Part of a small language model's weights: MLP 512 tanh GELU.
Each number is 500 + 50 x the weight over its row's rms, rounded and kept within 0 to 999. Layers, rows and columns count from 0. Numbers have three digits each. The size before them is the row's rms in percent of the matrix's.

# up: layer 3 MLP up, 512x128, rms 0.222, rows 501-511, columns 0-127
# down: layer 3 MLP down (transposed), 512x128, rms 0.0455, rows 501-511, columns 0-127
up501 097:480478500469545577565434502492473496598541505495417541437535495466536463475489469453341504459461534519459454454478499406539516519478441479481455461477483522450556454505442588476485538603530579399628530528461534532441539549536505545539551486513495538540640669511560491422486489494548495547485523586481454543445563442474460480567510484544477415496479499535509429556456484552456503456487
down501 102:506492461509496533519419435504402542535439541498528505454557431463566415509600522519516552585459532459466477480446496428483470423484495449560577445501465540467513475540399545540515526555497509421558519462589568403544503395542505513502595455485429487556595576525550443432490423461509514566493467573453475578558532479446511436570522534527604554478507425523540546489468531517454444409473
up502 087:424462495481520499451599467424495465550556502435463442546525501541516466535573510462490449531475577572431555427577503440445457434477501547531467413587387525537522463504459455408597602544389483513593476524531592603514547470454516489504482513477472457560510524436475519514519505412523493523536517530541429526598573490431494595471547465489514550400485516488533477560453480507569522455445
down502 091:479514475526351511501432441524501470392552407502532467471542483569474454496454445578468526465492563540359446496521453615533522469598505521491557467440491462531502503427506482529414481534466557588456525455479548477512463585532552435497537420568471588563458493545494420528494519531583483472502467469563569558537514574561543465465536469527548578410428542453483546439476477482545561469501
up503 096:573476503546541539567407544444462512534491490508459459473509469470567458511565487460487565367453553444589511432582455609570418489429514516467529440533526476502534470483533580502479442541437567506446577493559477516459447548440502460473524498565594474497506430454479476491523464524518527464394552531522462506534492513515464532432451457519468572580543426451510473505461700442491503561465
down503 084:597566496464519546579359536458443482462496425485510474471531508427508527426494510534465679490428512432452519473515462492474488529463523548502522451522524493515551537442521548575541495484489476464473482484546526532401456564421444445558560538518537544393455437412464522463538430463454548417532555523530527553590490480487449458483512426512578503511527497435453559582585611443477512531491
up504 091:481529486421550506463512553483492540531506571482495533425571473542499455524516510477552457507476462569546446553548518546500479476382446572547503434414412452463343475588383548438468514476485446509527629469448532529498500476566551445466468516520461498494553484415548454484485530562585503507519440442604532462545513533470479491595503489442498577547558408451595554533482513547448517561536
down504 098:461487462533505528535564512558510631460540521453474489512394502444490529519481554437443430425545490514550446385510508515561540456560505594586628547548507515543430475451588557451546530368455479513515512496472400553484521551367540452586452520520492343454528469549460537514530563474476502508506481547444425609522545501491488489541471503489489563474544517519464500524500478475512483503517
up505 114:476531470516455549535528450504469550565447467536539506615449494380556470484496489526485500493522501523530510499570420482526423503530575381579472486511579504377443464493475534534527448477553494618488533426529515433516535589542518377415514552559542458473558440533481427489549516465517510579477589444403451495478467546486533419535548547505463523451447484445484503546579554596424472527489
down505 108:462527500505491461428476433436449547520408477553484473495509449511520478456558381559491602483466472507526461503518458432544561492575509524539539487475585567456400528554417543520641477533506502591459498439560432460531521609611471438407509500493491489493471403499465423614515516481487547484450493468462478590538479572480503432504569515501509500475502507510500473435610561491406537550504
up506 092:505515498465515451578504477605522485523518388495504421545500526538381486570568406544430461509532597570521496525577545505553472533553420519506502498534485439422422497457451546468548484542479496488431571510536569418453551470559454514524611446492463410566496513495517444456489571456557594441505522488457583499492449591472573420507399537426542483499471505497588459511592489513481481493493
down506 085:492557443533474488445443540577551530502503569620404485504490537532503409519573509531508423485489500572451453594624491546431521477457469523537445459507567523441465481437531546499583489505489449524481524471444519558502497421508521502513541410510475381501540571410470540433482553559520497536516544434454469539493494529482494555551440461571451556570516424426462372493537579539505552526389
up507 101:541449485495595546469541459578502494498516539609494475430507502495410473508469436491525496503492458460557497551496414523522429498504523412480413451532507497513557459471475415487517569557369547515503473538383550528483496493501549452595548515660564436564486449539490439468460452464616489473495451538516578519485519542438514419522505533388491535482500552530509463394417539553539528554538
down507 091:428533524410433457560581492504524460466488452426489553582500474421573531456598475581534497439532545466473470463441460491549557433494501464393520515501481400476500461501471489544499517542511496491504502405567493558514528521507599465389497442554461424523448483479466589430646464555466513493453533479516519564486523527462406525470553538484538604517490436512607429479574565543521444545496
up508 103:374465510490527483591577512483512457517477555524443494490500615483398464566554455472445544507490474601485535526493505572460461422515456550562569543541541447443453499524582536531467487583490620565391516585429508453503563480425552495486558545489447531474429474471511561528582459558435538392494505495490484494460448453459509452492532527562468553515435517498492547539406528574501498442406
down508 107:526463500602558500532508536508430565438451504439602449511533489418449478505452427536542541538554490486463489571440468568488490503448469505580406473515538461477481453524490502538445396542464515584465533550497538452487569505535558445433454532469445644521404439493519547508531487442492487370523434470500484555552439501465530552498482581484519651457553560520421550472476546551416490481524
up509 104:534446511473585568432533468426573489522533495563430556481527520455435543502467467534550667500477458489477426583543472462422482460526615552497490467476503498409549546473506434485529542490499476537492415438445491415508485571442549494467567507492487496419499500527526483418428383516540484501507633585451478517526455497572517408470459603515496528428446560468513506506514546598501524521527
down509 098:578445496403506529464529585537519568510541465503471518480391459565437453469476546429507423381572530495551607407458574482611451455513389523552477454512455528548476494401564467531465470428498480464540526528531559530488493452472525469500461411537522464540586498534479467510598614515441499484470475453506585530466490553443486495610546406511576523482543504473502433484449528486497481496479
up510 102:570488536576528530507529473509569467497512574571529564455494457463478492570461441458492401497439507536495525522491450509437467428527489511470468409554508494553498578481479487485549468613509609386547436523430488578448483470479525546484535482613446466453596464514491460553522428473489489469420486449604527418513499531558422466489501514427555550482553533511375412555492524533618512569469
down510 111:527535475519556520556510556480587529540538527467482589560394486480581512606471520540608451443436458542471559576490477430409602429399393493500468431453509428419459489498505441482560435494451499539523419473454516535495445500523520444460533480534557586507568464471498450382537416551508555463512479501430472525525463550504522549492474568526523537504542530552498472549589566481461513507409
up511 091:543506525457457431443439427592576509463516548570530516399450459613535531413549494566441460573499529481493531499420543453531460457503524523438529518388433499542564489453620512545534485519519495530474475509476501452442409443489497564534460537492421473579540525524577517498480399497506495487571605525365502535391483543488549509473466425448527475470541546443549556513533502541490444546440
down511 092:507509534541534427494444474545611521502466502552415497539473420563404477454557456429517474503520542588504500505665419447491470559481524552551394396407467533526434515521469490497527482493460525556501513502475479488476478535475585458499513479498545452451484499525426510542525469329473533463528456455436577565550524528559418485466565538594432557508519491586492474501485485551475544479588